Weights of a small transformer language model.
Architecture: RMSNorm before each block, rotary positions, untied embeddings.
Each number is 200 + 20 x the weight over the matrix's rms, rounded and kept within 0 to 999. Layers, rows and columns count from 0.

# down: layer 13 MLP down (transposed), 320x128, rms 0.197, rows 223-240, columns 0-127
# gate: layer 13 MLP gate, 320x128, rms 0.201, rows 224-241, columns 0-127
# up: layer 13 MLP up, 320x128, rms 0.207, rows 224-241, columns 0-127
down223,185,186,187,185,203,173,173,198,217,178,227,223,249,202,227,201,209,189,200,199,204,211,216,209,180,211,194,170,180,180,213,204,214,209,169,202,222,196,203,192,212,194,237,184,201,199,157,204,188,190,197,216,199,202,161,223,174,184,186,246,178,172,183,194,197,187,200,237,214,194,170,231,221,172,256,218,158,219,204,181,195,214,189,192,205,184,168,180,228,170,207,204,209,208,218,187,223,188,183,194,203,209,213,199,212,202,193,204,206,188,221,183,208,190,212,190,197,198,183,181,235,184,196,174,200,195,165,185
gate224,260,192,210,201,209,218,193,182,171,213,247,211,183,202,208,197,216,199,186,205,183,188,213,229,201,184,209,224,224,197,214,149,195,223,208,228,163,207,232,162,203,225,216,209,186,230,188,206,202,229,210,200,208,159,212,255,212,221,202,204,196,176,154,232,224,179,203,220,190,198,170,196,205,211,180,186,189,209,204,186,178,187,209,201,194,180,250,218,198,169,192,234,177,212,183,215,194,240,195,206,185,198,191,240,208,222,180,182,191,214,196,208,193,207,193,199,170,200,197,202,171,199,192,199,192,187,218,200
up224,179,218,223,197,210,217,218,146,191,200,184,209,185,192,205,228,215,234,174,188,217,202,191,197,245,200,222,211,188,240,226,195,184,199,200,193,222,182,201,163,184,203,228,203,212,177,225,221,200,182,226,222,211,211,220,183,177,200,204,164,207,171,223,200,184,176,172,202,179,189,210,210,200,186,189,237,197,186,203,232,209,203,183,254,175,208,201,214,194,228,199,190,200,198,177,195,187,220,176,217,175,190,216,187,229,175,206,198,227,176,170,201,205,211,190,182,201,216,204,201,188,202,173,180,201,204,212,207
down224,184,208,219,223,220,207,229,195,216,195,173,208,182,218,166,189,195,184,194,199,171,184,197,176,235,213,227,215,175,218,203,210,198,198,196,199,200,189,184,202,198,175,213,202,198,249,180,165,167,203,179,175,207,195,192,205,218,193,211,222,195,174,199,207,206,177,171,210,225,181,228,207,179,176,235,218,198,220,241,146,212,198,227,143,202,175,195,226,204,220,181,177,193,218,221,228,201,222,222,226,175,164,198,188,191,196,193,219,188,210,204,177,219,215,191,201,198,195,195,220,219,193,203,215,190,213,229,171
gate225,162,193,235,172,187,198,219,188,193,207,208,192,214,195,208,187,218,197,190,223,231,207,209,207,222,207,182,178,169,160,229,214,185,179,227,229,180,231,230,176,218,188,211,175,182,199,239,223,211,188,179,165,190,215,173,170,212,197,215,199,195,202,180,225,193,188,202,168,246,196,241,201,173,171,196,207,196,206,204,199,177,174,226,146,233,195,198,238,189,214,199,193,192,171,209,213,229,179,230,194,191,185,187,159,231,188,206,190,222,195,178,200,187,226,199,216,228,175,198,178,212,226,189,190,191,181,205,210
up225,218,198,204,208,247,186,191,205,191,197,182,193,211,195,201,198,202,199,177,195,207,209,200,184,184,175,185,221,198,233,207,178,199,187,142,229,257,180,211,183,167,180,201,221,157,183,204,202,191,184,203,213,208,188,167,221,211,164,196,222,232,242,208,166,157,223,198,187,201,180,199,193,209,181,208,220,172,218,181,180,206,242,196,226,191,204,208,203,189,161,202,197,228,180,207,222,218,209,166,204,197,199,221,185,175,201,208,210,181,196,200,195,187,176,217,215,167,203,196,210,210,173,212,181,241,224,199,159
down225,202,212,169,180,218,194,197,202,205,215,219,174,225,194,208,207,237,201,193,174,201,210,213,187,223,206,191,179,218,193,220,210,199,214,206,180,175,226,186,216,201,213,230,186,202,254,249,191,192,211,189,206,203,192,199,212,196,154,201,186,194,182,174,204,190,237,192,180,158,187,190,211,221,215,197,203,204,200,151,223,206,239,206,179,203,187,212,184,256,219,175,214,191,223,189,224,175,204,202,208,168,203,181,205,89,216,199,175,190,207,175,208,168,207,215,173,168,206,199,207,201,229,195,214,223,187,170,203
gate226,182,190,213,222,234,179,204,193,244,188,237,198,183,156,183,159,218,176,229,181,213,203,219,238,222,174,201,206,212,229,220,209,186,185,240,190,205,220,191,199,208,223,229,208,208,218,231,190,251,184,202,183,222,175,219,207,198,203,177,229,219,192,176,199,214,192,191,207,191,186,159,215,190,193,185,188,234,205,208,159,214,201,202,199,202,216,161,198,209,197,221,178,197,193,199,223,179,225,184,216,235,168,175,175,199,170,194,208,204,202,182,173,156,205,243,184,169,188,200,205,186,227,194,189,206,201,197,217
up226,157,200,213,242,191,190,203,171,172,176,165,189,181,222,181,198,222,176,182,219,194,185,202,207,167,201,215,216,213,241,168,191,225,203,188,241,196,216,220,223,198,213,243,261,188,157,206,214,190,194,192,224,227,199,207,183,216,190,212,187,202,204,199,224,194,173,203,231,222,218,189,179,220,185,200,189,191,217,235,206,171,169,183,222,194,184,217,230,194,218,197,242,207,202,202,200,158,196,219,218,198,217,199,221,208,188,209,235,214,201,223,189,230,187,226,188,224,178,199,208,184,188,170,191,174,225,190,195
down226,201,200,174,206,175,209,195,188,190,181,193,221,197,196,197,236,163,171,193,217,167,188,209,185,182,204,220,217,175,170,191,182,173,208,200,225,204,217,184,189,217,183,203,231,220,184,226,203,179,174,203,188,215,231,188,197,186,199,169,175,206,211,192,214,188,185,203,192,205,213,198,130,180,185,226,168,194,192,190,240,198,206,224,188,192,233,216,210,198,210,214,179,197,211,166,236,146,214,200,210,185,204,189,207,202,222,204,241,210,203,210,184,184,216,209,221,168,185,166,180,199,203,199,212,192,199,208,221
gate227,211,218,203,185,168,203,182,158,165,206,223,170,199,221,181,225,220,204,244,216,208,219,190,179,222,185,205,165,213,201,200,237,190,203,194,181,216,179,182,205,205,225,197,202,225,214,201,186,196,212,149,180,202,191,203,202,195,219,166,195,185,190,176,207,189,213,205,204,187,195,176,197,189,206,173,200,228,224,233,180,169,200,196,207,204,193,196,169,165,174,190,167,185,179,176,249,174,178,218,159,184,199,191,188,189,217,203,225,185,223,235,239,188,189,218,186,207,167,169,168,211,204,202,208,203,171,205,180
up227,223,179,204,222,176,255,198,224,236,190,202,217,201,191,199,210,203,203,180,186,178,194,198,191,198,223,172,179,208,204,198,197,174,242,203,206,193,246,222,219,175,200,206,202,176,178,208,210,193,207,181,144,206,227,175,201,217,235,210,183,159,230,206,194,200,197,218,184,163,157,217,158,215,198,227,174,200,218,225,226,192,184,186,206,230,186,181,195,225,221,201,183,185,196,195,172,231,213,198,221,166,170,185,223,230,183,210,181,182,183,213,210,213,178,186,217,215,221,190,192,210,144,230,177,223,181,169,207
down227,176,210,224,196,201,186,209,221,190,190,198,197,220,221,208,217,197,191,182,218,212,201,144,192,198,179,214,216,159,187,192,215,213,206,167,236,206,176,177,215,204,203,233,195,192,220,161,170,185,177,190,192,223,155,187,181,215,187,198,182,213,168,231,186,190,185,167,202,209,218,217,197,176,188,184,200,199,228,208,172,179,188,185,234,190,191,244,177,159,203,154,169,190,180,186,216,199,225,249,173,213,210,191,181,182,191,185,199,197,186,215,196,204,200,205,180,220,213,179,240,193,178,171,159,216,166,200,192
gate228,189,217,168,155,183,204,197,180,181,175,196,207,183,194,261,202,179,215,205,168,210,176,193,211,221,167,214,194,201,212,202,152,211,197,215,200,227,212,187,202,187,198,141,202,188,221,214,216,222,179,205,150,160,180,197,197,220,223,184,163,205,208,176,198,216,203,191,195,230,220,220,171,190,194,219,201,169,216,188,208,194,190,206,217,204,177,211,248,201,222,213,219,206,225,169,212,192,186,203,192,186,204,197,186,213,181,211,178,175,217,205,220,212,186,217,209,200,175,200,222,210,194,177,219,201,202,192,225
up228,174,174,181,203,208,201,175,204,195,217,209,191,181,176,216,216,200,205,190,189,192,180,206,214,228,188,225,229,174,193,200,173,192,177,200,167,225,199,195,156,244,204,188,233,216,215,182,209,184,189,180,207,201,186,206,161,176,220,183,202,218,233,172,206,206,207,191,172,214,212,187,210,210,174,209,220,170,201,179,187,200,168,217,196,201,182,214,163,216,225,203,198,167,216,213,159,186,173,199,194,201,215,233,190,164,198,214,194,182,227,214,213,213,198,185,209,192,167,182,197,189,192,181,200,212,198,197,184
down228,208,221,171,227,214,165,201,207,226,189,226,183,233,185,224,189,191,209,178,217,211,208,190,184,177,252,216,225,204,195,174,184,204,219,216,229,220,202,212,191,211,238,228,211,225,228,217,195,208,210,231,204,182,217,187,213,221,207,207,189,224,198,187,209,253,200,237,226,194,218,177,204,188,198,193,200,192,180,187,207,193,199,227,207,200,220,136,213,184,183,229,169,199,210,202,217,156,221,226,187,201,215,172,191,221,198,213,215,191,203,172,183,215,210,200,201,191,222,199,216,235,198,234,197,186,188,186,171
gate229,183,180,200,213,176,206,202,195,148,220,185,204,206,200,232,181,208,229,221,161,176,198,206,186,218,170,229,212,191,195,213,220,181,203,194,146,185,249,202,177,200,224,211,213,189,207,232,233,207,203,209,203,191,213,201,193,210,226,229,218,207,201,206,182,181,216,183,214,182,201,193,174,206,231,241,200,230,209,201,192,215,196,174,202,184,206,204,208,199,221,208,172,209,213,174,163,224,192,158,181,231,198,221,198,169,206,202,180,220,177,223,213,218,204,188,199,183,190,203,197,203,163,222,209,228,193,191,210
up229,181,216,196,181,206,185,203,186,233,205,207,221,220,208,177,209,200,207,189,210,238,201,195,195,182,185,216,171,188,209,203,194,240,213,143,229,204,197,199,219,222,175,193,198,222,198,182,177,196,166,197,199,174,185,215,218,191,214,156,176,199,218,195,200,193,187,223,193,222,180,174,215,228,195,164,187,213,188,171,188,188,234,213,213,204,207,199,198,241,238,181,203,209,186,212,208,181,212,191,180,166,204,211,181,185,204,164,214,177,204,205,194,178,213,193,213,212,250,195,231,194,246,196,165,189,202,198,158
down229,154,219,196,186,228,202,160,246,202,224,236,213,171,196,203,238,231,180,209,202,168,201,230,213,160,212,174,200,165,176,196,227,182,202,204,228,200,209,213,173,227,190,235,188,168,180,228,194,199,201,182,226,185,208,202,187,240,189,202,201,217,196,175,197,193,165,208,185,201,205,210,168,177,184,197,162,185,212,204,213,207,196,198,187,209,170,197,226,160,221,165,169,202,169,215,189,190,171,210,180,187,227,229,228,201,200,187,192,214,170,204,208,221,181,216,199,205,178,197,204,204,182,205,199,182,210,208,172
gate230,172,216,192,215,189,223,205,193,169,198,181,203,226,201,199,236,214,196,206,159,210,254,182,210,197,214,236,162,201,215,227,209,197,202,195,211,219,192,174,211,228,213,187,212,200,180,197,188,179,195,210,201,214,214,220,186,190,176,200,229,186,157,235,196,171,210,211,188,226,211,184,199,228,178,208,189,211,211,207,190,209,239,211,192,200,173,195,196,210,199,181,214,185,187,200,225,214,196,191,220,214,210,209,209,204,158,238,264,212,195,182,201,219,189,216,205,214,204,206,200,185,257,180,202,194,199,223,209
up230,200,216,201,221,180,211,200,206,211,205,212,254,197,205,234,213,162,210,199,192,193,204,203,196,190,193,209,203,197,204,201,180,190,183,196,214,188,230,215,180,191,195,196,210,157,222,210,187,245,188,207,225,218,190,222,200,244,211,238,161,205,181,189,187,226,219,203,201,185,192,204,183,194,210,211,176,208,246,224,175,211,215,185,184,209,165,165,238,184,178,206,205,237,199,212,172,234,212,210,192,197,225,204,205,218,183,229,185,167,217,175,186,236,195,180,194,201,215,215,226,224,237,197,203,197,177,222,214
down230,187,194,193,184,227,199,205,200,214,237,208,200,186,208,207,232,192,206,171,194,177,209,211,236,210,211,205,178,172,187,184,226,205,197,238,182,203,201,166,215,172,219,195,182,214,189,195,194,185,225,219,226,218,198,213,171,181,177,170,211,211,194,195,219,174,217,204,198,177,213,175,214,213,175,218,201,205,176,198,181,224,195,181,196,195,184,198,219,190,174,232,228,202,209,200,178,204,204,164,214,194,235,239,229,202,183,215,213,191,193,196,218,191,203,200,269,182,169,173,142,220,160,211,175,221,211,198,192
gate231,232,197,172,205,162,207,167,168,211,168,189,206,222,217,202,206,198,237,235,181,213,200,196,214,226,216,180,176,208,177,200,221,197,211,201,190,237,159,214,196,227,202,207,194,182,230,184,226,228,175,190,203,193,191,206,199,166,190,209,158,204,172,227,217,184,240,199,186,195,165,231,193,215,229,173,161,210,188,213,219,180,201,184,206,172,247,196,199,186,218,196,212,198,184,235,217,223,190,210,206,166,202,198,201,184,218,231,162,221,233,219,168,211,171,200,210,179,193,185,235,194,201,197,204,220,202,203,213
up231,217,203,169,169,216,169,205,202,209,202,204,239,211,241,233,198,197,173,179,217,221,178,220,202,234,208,170,212,206,195,215,173,225,219,236,222,207,203,176,174,185,226,219,196,219,209,162,177,210,201,216,215,200,187,219,194,157,203,226,193,200,214,184,179,175,202,182,194,224,230,216,188,200,183,182,161,180,162,209,215,173,201,179,213,205,203,159,221,192,211,218,184,194,196,232,216,222,202,186,189,207,223,180,218,218,184,168,185,184,186,194,194,195,192,170,198,208,177,232,213,220,210,208,210,209,246,231,208
down231,196,190,208,194,172,215,206,219,195,183,211,176,250,206,183,238,215,211,246,199,219,191,212,178,215,208,203,187,193,203,188,190,230,173,188,205,191,219,226,188,240,231,215,183,216,190,199,174,185,204,165,207,197,208,186,212,210,222,251,174,202,236,228,176,196,226,188,226,180,198,206,195,164,170,223,211,211,205,199,207,225,216,168,199,180,186,209,215,206,186,220,232,203,157,195,202,195,214,194,205,188,205,191,197,209,173,219,195,178,179,187,214,181,191,206,171,223,214,205,206,196,217,217,210,222,195,212,177
gate232,196,203,162,168,178,172,172,162,209,206,178,177,198,189,189,233,199,181,171,210,179,212,172,170,167,207,220,177,200,218,217,181,195,188,215,197,182,179,162,196,216,211,200,196,182,223,165,170,215,179,217,198,224,205,204,199,210,206,223,177,186,201,200,205,195,177,209,209,213,181,175,157,181,245,219,208,202,200,186,170,196,186,156,208,188,235,211,200,228,183,216,177,219,178,231,198,201,209,197,173,215,204,198,202,186,197,224,196,162,198,184,179,197,198,192,190,142,229,206,196,197,190,171,154,219,190,202,191
up232,179,212,227,228,239,239,193,206,213,203,201,159,167,210,181,197,171,203,208,187,163,178,224,221,191,208,211,178,213,208,190,190,226,223,231,217,185,218,185,203,223,216,194,188,202,207,206,196,214,179,195,177,160,211,211,251,182,204,190,186,155,202,229,202,167,194,207,194,232,201,220,182,210,202,211,217,242,191,198,181,211,220,164,234,164,189,229,229,202,189,211,229,189,207,193,195,203,203,186,219,211,207,169,196,208,202,189,207,183,186,211,188,167,217,197,172,210,205,170,226,227,175,204,191,237,186,187,200
down232,195,189,157,180,224,208,211,187,226,209,197,207,181,223,155,227,201,213,232,189,187,213,190,205,205,233,196,224,173,228,217,217,227,219,213,136,186,213,215,189,204,183,182,200,205,206,171,186,210,194,181,199,197,208,202,230,210,213,212,207,221,165,198,199,228,171,203,174,181,197,236,193,222,230,188,198,198,200,222,189,212,197,166,189,197,227,245,196,188,174,191,209,207,196,179,201,194,177,199,200,200,218,130,201,219,193,205,210,202,212,220,233,198,205,217,155,166,164,206,217,211,195,198,187,213,163,218,209
gate233,159,180,181,209,197,180,227,184,202,217,201,196,200,202,180,193,179,164,191,198,241,218,216,198,216,195,197,232,204,195,217,176,203,204,221,184,205,228,226,240,187,146,213,207,182,223,208,181,234,212,198,188,205,217,180,200,224,177,190,180,241,204,259,204,190,202,215,177,220,181,181,225,193,220,164,223,158,185,180,213,180,215,216,194,171,223,230,204,199,172,209,191,199,208,180,203,203,181,176,210,209,182,175,191,186,213,218,162,201,205,188,201,164,219,192,201,223,212,173,185,209,237,210,165,202,208,184,201
up233,216,183,184,181,197,208,193,187,185,214,214,205,192,191,185,193,204,194,224,184,215,184,181,215,217,147,176,202,203,224,218,199,207,209,194,194,186,179,224,205,202,189,194,189,176,195,214,231,235,179,182,191,223,202,186,205,242,223,193,204,172,201,207,162,190,222,178,227,169,207,192,211,232,198,205,182,216,185,202,202,195,233,195,197,195,195,221,159,162,229,196,221,172,207,185,181,191,194,175,207,209,162,157,198,201,177,190,232,234,197,201,231,183,139,171,211,200,166,213,239,204,241,236,246,196,211,214,245
down233,161,203,208,180,184,214,229,227,174,182,205,230,227,217,201,222,215,191,189,172,207,197,228,205,202,201,172,156,170,193,197,236,213,192,217,216,224,217,207,208,211,227,214,235,205,218,198,176,197,175,182,222,200,190,196,210,189,175,201,185,215,200,198,190,208,232,189,214,202,181,213,203,186,250,236,211,210,204,198,183,208,254,198,199,190,216,181,203,180,193,185,192,206,206,180,196,161,213,156,233,193,230,206,187,199,200,206,216,171,209,194,190,226,207,203,202,185,185,235,190,226,198,215,197,205,211,179,206
gate234,189,186,211,220,198,211,210,185,193,208,182,205,219,196,228,197,189,196,220,204,170,160,178,233,178,181,186,221,196,189,190,204,178,214,178,217,215,221,202,207,204,179,187,180,202,183,225,200,211,222,232,168,186,194,211,188,189,174,185,187,225,171,193,192,191,214,186,170,186,177,220,194,168,206,214,222,232,207,222,184,190,189,172,198,183,203,230,199,247,198,199,186,212,201,174,210,212,196,194,179,195,204,202,182,181,156,216,200,189,212,223,185,199,186,223,213,193,222,199,186,219,170,194,222,185,219,169,204
up234,231,209,222,196,208,224,185,181,205,202,210,224,185,180,205,169,198,181,193,162,194,195,232,217,225,195,230,210,214,211,232,221,195,184,191,205,218,232,214,172,180,206,211,203,223,223,215,186,208,202,199,226,194,200,220,196,188,199,205,180,202,218,203,194,210,191,204,202,209,212,192,247,232,193,196,224,200,161,183,194,206,183,223,237,193,181,165,181,205,159,171,196,187,171,206,220,192,177,189,193,192,188,196,206,216,244,199,194,210,189,202,205,195,217,201,199,212,220,185,207,160,235,176,179,238,228,219,218
down234,229,197,190,196,200,196,215,239,166,192,184,193,248,214,234,206,206,239,209,198,186,179,188,241,195,209,172,170,200,190,196,187,189,179,210,169,202,180,209,210,203,189,200,194,197,195,204,198,200,235,197,183,163,199,204,204,199,192,220,194,186,173,206,196,201,229,205,194,218,205,197,203,200,192,208,197,201,192,208,238,198,182,206,184,217,209,205,203,170,217,244,193,181,214,151,198,210,254,200,193,190,206,203,187,226,178,178,220,183,222,225,205,175,211,220,211,204,166,207,226,206,155,222,251,177,195,189,202
gate235,219,177,210,200,214,227,192,194,200,166,216,207,228,226,219,193,211,205,198,198,209,202,200,224,190,158,194,212,202,198,168,230,205,201,212,149,222,231,188,181,211,182,217,160,206,165,172,153,195,207,191,158,178,197,238,178,202,180,232,205,221,213,164,188,182,167,168,236,194,217,184,186,213,213,203,201,182,206,203,203,211,213,184,195,184,219,201,197,185,198,254,201,190,212,214,191,172,216,233,176,213,229,211,171,180,208,217,179,172,195,221,203,193,189,205,192,194,190,157,186,219,182,224,160,233,145,171,218
up235,213,212,229,212,233,209,209,232,200,212,143,183,172,186,200,197,178,219,203,231,200,210,245,199,211,219,193,190,171,229,180,207,161,197,202,211,186,206,202,172,213,187,183,213,203,209,180,209,204,191,161,206,170,200,188,223,222,161,191,188,191,192,220,246,166,180,226,183,205,230,216,207,180,216,211,222,207,225,179,165,211,212,221,191,196,206,198,181,186,175,187,235,209,215,214,211,180,183,220,201,179,214,237,166,167,192,219,205,211,210,187,153,201,190,231,202,192,189,212,217,196,181,215,210,215,184,226,169
down235,195,210,207,212,197,211,234,198,159,230,181,170,225,232,168,194,198,234,207,207,234,185,175,185,165,186,208,199,172,194,243,192,193,236,215,206,228,176,193,202,209,222,185,205,186,205,171,201,205,235,238,181,161,194,186,238,199,228,200,187,169,211,210,193,151,218,215,178,203,178,214,224,180,179,193,207,187,217,187,231,203,198,226,211,200,212,217,204,203,233,183,195,181,234,232,207,232,197,191,191,212,196,215,207,246,200,196,201,186,244,194,207,212,200,196,238,186,173,175,225,210,201,189,211,168,183,206,203
gate236,215,191,175,205,156,238,201,179,209,198,213,182,196,207,242,204,156,219,186,213,229,185,184,175,204,217,193,239,199,203,201,227,240,182,194,199,215,209,220,179,231,230,234,184,194,206,205,214,220,202,209,206,199,199,190,208,206,174,238,200,220,223,211,185,222,233,210,194,187,173,203,168,183,179,223,196,191,229,180,152,212,213,189,212,186,196,197,201,187,199,214,237,222,210,182,214,180,198,188,212,194,210,213,179,186,184,216,215,190,161,171,208,197,204,188,195,216,201,198,202,216,199,199,194,187,184,185,226
up236,185,195,187,211,207,200,237,206,187,235,198,198,254,222,220,201,220,220,217,202,221,204,227,229,204,189,200,207,215,211,185,214,221,181,198,190,195,207,210,208,213,162,222,246,174,196,223,199,224,208,186,193,198,179,213,220,176,215,190,217,232,219,172,176,211,213,202,200,189,202,168,229,190,210,214,177,212,159,185,244,228,208,210,207,194,194,195,197,194,195,213,203,138,203,212,204,230,206,192,220,198,210,161,226,234,191,202,199,182,212,199,220,197,214,175,216,215,183,245,185,202,208,203,190,178,197,202,182
down236,232,193,185,172,198,183,186,206,180,209,189,206,162,185,199,202,210,214,195,193,202,175,239,248,188,223,218,162,206,209,186,223,202,205,208,204,230,193,203,222,198,192,203,211,193,211,184,188,213,183,179,212,199,202,216,212,199,156,211,201,182,188,221,186,205,191,189,179,198,202,228,226,216,204,184,188,219,202,209,179,199,212,154,218,208,207,211,244,156,198,197,166,207,167,205,185,202,213,203,191,190,174,161,216,218,193,135,180,212,181,217,196,202,183,197,205,211,206,191,191,199,213,202,163,196,209,214,199
gate237,188,218,159,205,204,226,189,196,208,201,226,192,186,181,210,204,210,201,184,210,156,220,145,178,214,209,188,243,255,216,212,205,215,199,189,223,198,210,197,168,180,221,199,160,225,178,223,206,203,181,186,210,198,229,169,190,192,203,229,209,208,218,260,191,165,184,196,165,221,209,195,216,213,197,237,217,166,211,204,190,169,183,176,211,226,187,210,206,208,195,221,142,222,185,206,195,187,193,204,171,198,194,186,208,186,174,211,220,219,188,192,227,235,184,188,176,206,222,186,223,180,214,236,189,197,214,218,172
up237,192,202,179,206,230,199,165,207,184,209,234,173,218,213,185,211,208,199,212,195,207,173,230,187,179,206,182,179,225,228,207,201,204,212,170,204,164,179,186,198,206,176,196,187,208,199,227,214,166,214,206,187,188,203,244,189,216,189,207,200,238,185,210,234,191,166,211,194,220,219,164,213,222,199,221,193,164,251,249,208,210,158,216,189,208,189,206,204,213,173,220,200,218,170,155,185,181,180,195,164,193,193,236,198,240,201,223,207,182,213,199,201,217,208,226,229,182,217,204,165,203,213,182,180,194,188,193,234
down237,167,208,186,209,190,189,203,192,224,217,211,212,180,219,166,230,196,205,171,226,204,167,205,180,216,249,237,183,192,171,192,205,182,220,181,259,193,194,250,217,175,210,217,191,184,206,174,201,196,229,204,203,214,218,158,239,189,198,193,200,183,163,194,166,185,232,240,206,219,201,197,201,250,206,230,212,201,215,175,185,203,214,209,171,190,200,182,198,197,194,215,215,182,261,192,219,192,219,174,205,195,231,189,226,191,211,205,199,185,207,216,176,212,192,199,199,206,225,186,179,222,205,213,205,222,187,228,213
gate238,209,165,211,224,214,182,200,199,188,238,187,211,209,246,183,203,202,194,179,235,184,185,234,243,202,200,201,201,223,125,224,224,185,239,205,197,201,238,205,220,216,226,231,165,187,206,168,172,196,167,216,192,227,232,224,206,193,181,204,140,204,225,196,211,223,200,245,191,210,213,247,211,207,200,201,235,206,163,202,200,203,195,188,201,222,194,204,218,193,216,224,225,163,170,184,215,180,211,190,195,214,191,192,169,212,190,224,188,219,187,221,217,203,217,201,168,178,179,181,194,199,185,193,164,209,198,237,199
up238,198,183,215,231,175,197,220,180,209,205,218,251,181,184,222,192,177,179,216,239,206,212,203,224,230,193,204,175,209,174,224,215,227,200,234,208,217,208,229,217,208,205,213,193,253,154,178,188,215,208,210,183,222,204,180,204,201,203,189,192,184,197,154,200,248,180,174,206,179,209,208,209,187,193,220,209,199,187,266,211,241,217,170,228,193,173,185,184,221,216,201,186,193,186,218,176,185,222,200,229,191,195,221,224,202,197,201,222,206,200,214,211,216,179,170,211,187,191,175,253,238,190,229,212,205,217,188,202
down238,180,189,185,179,183,209,200,220,219,249,225,210,208,212,155,212,213,186,193,200,213,192,214,221,170,193,197,203,186,194,174,171,203,192,196,208,209,173,195,210,215,154,193,214,190,186,177,182,204,217,183,208,190,201,133,190,205,200,200,179,229,180,189,183,215,240,209,199,187,224,224,234,173,209,209,245,197,206,208,176,195,224,217,192,163,220,216,194,180,204,229,179,202,198,228,198,167,208,185,200,199,209,174,204,190,174,195,227,189,171,197,180,182,173,192,210,210,198,211,210,208,210,152,199,212,202,196,204
gate239,235,218,184,208,207,203,168,214,211,222,185,219,188,189,214,211,179,196,201,197,213,210,184,197,227,222,231,193,193,206,195,211,228,230,188,252,169,198,201,178,190,221,223,163,174,182,160,178,207,227,189,198,188,205,176,217,196,190,202,208,180,196,216,228,210,213,199,145,182,229,211,185,191,218,241,227,235,229,201,218,155,210,221,185,194,208,198,179,200,224,206,224,181,218,209,214,172,190,221,174,197,207,180,208,184,208,194,185,159,205,191,193,209,154,190,189,180,209,192,210,219,206,200,235,222,199,223,220
up239,220,223,167,224,176,182,185,203,213,185,207,203,221,225,162,178,242,206,197,192,187,162,198,182,202,186,188,188,187,221,212,205,202,194,216,182,228,208,183,197,219,216,198,193,148,212,171,212,189,212,233,190,200,226,167,187,198,193,187,154,219,247,202,187,186,192,220,232,209,198,159,176,219,202,196,199,203,181,227,165,181,202,176,240,213,200,202,225,200,177,191,226,236,184,190,202,210,226,194,210,203,166,227,199,221,211,188,184,180,145,199,210,221,181,218,187,184,207,211,213,221,189,203,223,184,227,218,208
down239,186,182,192,214,175,213,190,175,216,198,214,194,196,193,197,180,251,198,183,200,198,176,177,190,211,221,198,190,198,191,207,205,203,209,203,212,188,229,186,203,231,164,188,208,195,186,176,167,194,207,207,179,167,238,222,222,190,192,181,181,177,209,243,207,183,207,221,192,229,201,182,250,207,192,221,198,205,206,198,219,212,214,179,196,203,210,180,160,173,244,260,176,153,215,177,187,192,197,201,201,199,204,241,216,160,236,182,214,205,178,206,189,200,204,186,194,177,185,195,182,199,178,179,165,188,199,178,211
gate240,178,156,184,208,180,210,211,212,201,213,205,151,238,182,199,183,207,214,199,186,206,212,190,168,147,198,224,200,187,186,186,226,178,225,186,194,208,241,208,173,198,185,222,211,207,144,215,155,190,211,175,199,168,203,216,187,200,179,199,236,170,185,180,204,198,190,183,215,220,211,199,221,203,210,204,198,198,217,208,193,179,226,221,133,206,253,199,221,209,174,204,180,199,213,215,199,163,163,216,179,218,219,214,197,211,198,200,206,179,195,228,212,217,145,201,201,217,177,200,176,192,201,212,206,214,224,189,203
up240,202,169,186,207,238,213,159,186,182,214,215,233,191,190,239,182,171,216,166,208,207,199,236,194,236,195,223,188,182,216,192,193,181,211,222,200,204,159,221,199,204,174,188,171,238,175,205,187,200,185,182,179,210,223,215,208,187,210,152,176,194,206,204,200,224,153,212,209,194,193,226,193,211,171,198,218,221,181,181,228,168,156,179,195,184,182,186,199,237,177,217,200,238,172,167,188,210,203,165,211,162,195,198,216,216,192,214,211,194,182,212,195,192,223,208,214,195,214,202,183,222,186,222,214,214,248,198,180
down240,162,196,204,149,219,203,201,196,207,217,178,194,208,221,229,205,193,198,190,211,169,184,155,176,192,189,196,191,187,179,205,186,196,222,184,234,213,247,208,236,190,211,200,183,212,251,181,180,189,193,206,189,173,183,216,187,186,202,231,205,177,214,217,214,186,224,165,195,225,210,208,223,219,209,196,217,216,220,214,195,195,208,217,219,201,227,216,234,203,202,164,182,204,185,212,187,147,226,202,210,208,181,222,205,191,216,175,236,216,194,200,180,218,199,203,198,164,239,238,209,203,176,208,222,203,204,200,204
gate241,224,193,248,158,169,165,167,192,182,155,176,190,151,199,226,222,237,166,194,187,239,185,164,177,182,199,180,175,212,211,185,190,207,167,193,200,181,211,174,135,200,227,213,196,228,236,205,217,210,185,216,221,197,172,226,199,185,223,207,228,198,186,262,209,231,161,185,183,224,204,239,181,202,209,196,214,204,163,196,195,177,205,175,206,178,205,238,200,194,203,198,180,217,175,194,213,205,213,193,191,245,211,190,209,192,179,211,225,183,170,189,218,260,180,196,203,250,191,207,168,215,214,185,199,199,177,183,191
up241,209,197,206,206,174,168,236,204,197,203,219,234,215,220,172,221,200,201,173,193,221,205,199,193,196,208,182,190,213,185,174,188,190,205,219,184,217,189,219,238,187,212,155,226,181,175,209,202,189,192,188,150,216,226,187,190,173,215,193,190,230,200,205,199,205,182,190,201,210,219,222,231,203,198,217,218,191,213,174,226,214,159,208,209,186,165,211,200,222,169,228,198,196,177,252,181,170,245,240,210,176,221,204,197,226,148,186,189,197,245,198,222,153,181,223,182,196,209,159,217,175,213,229,203,241,181,218,191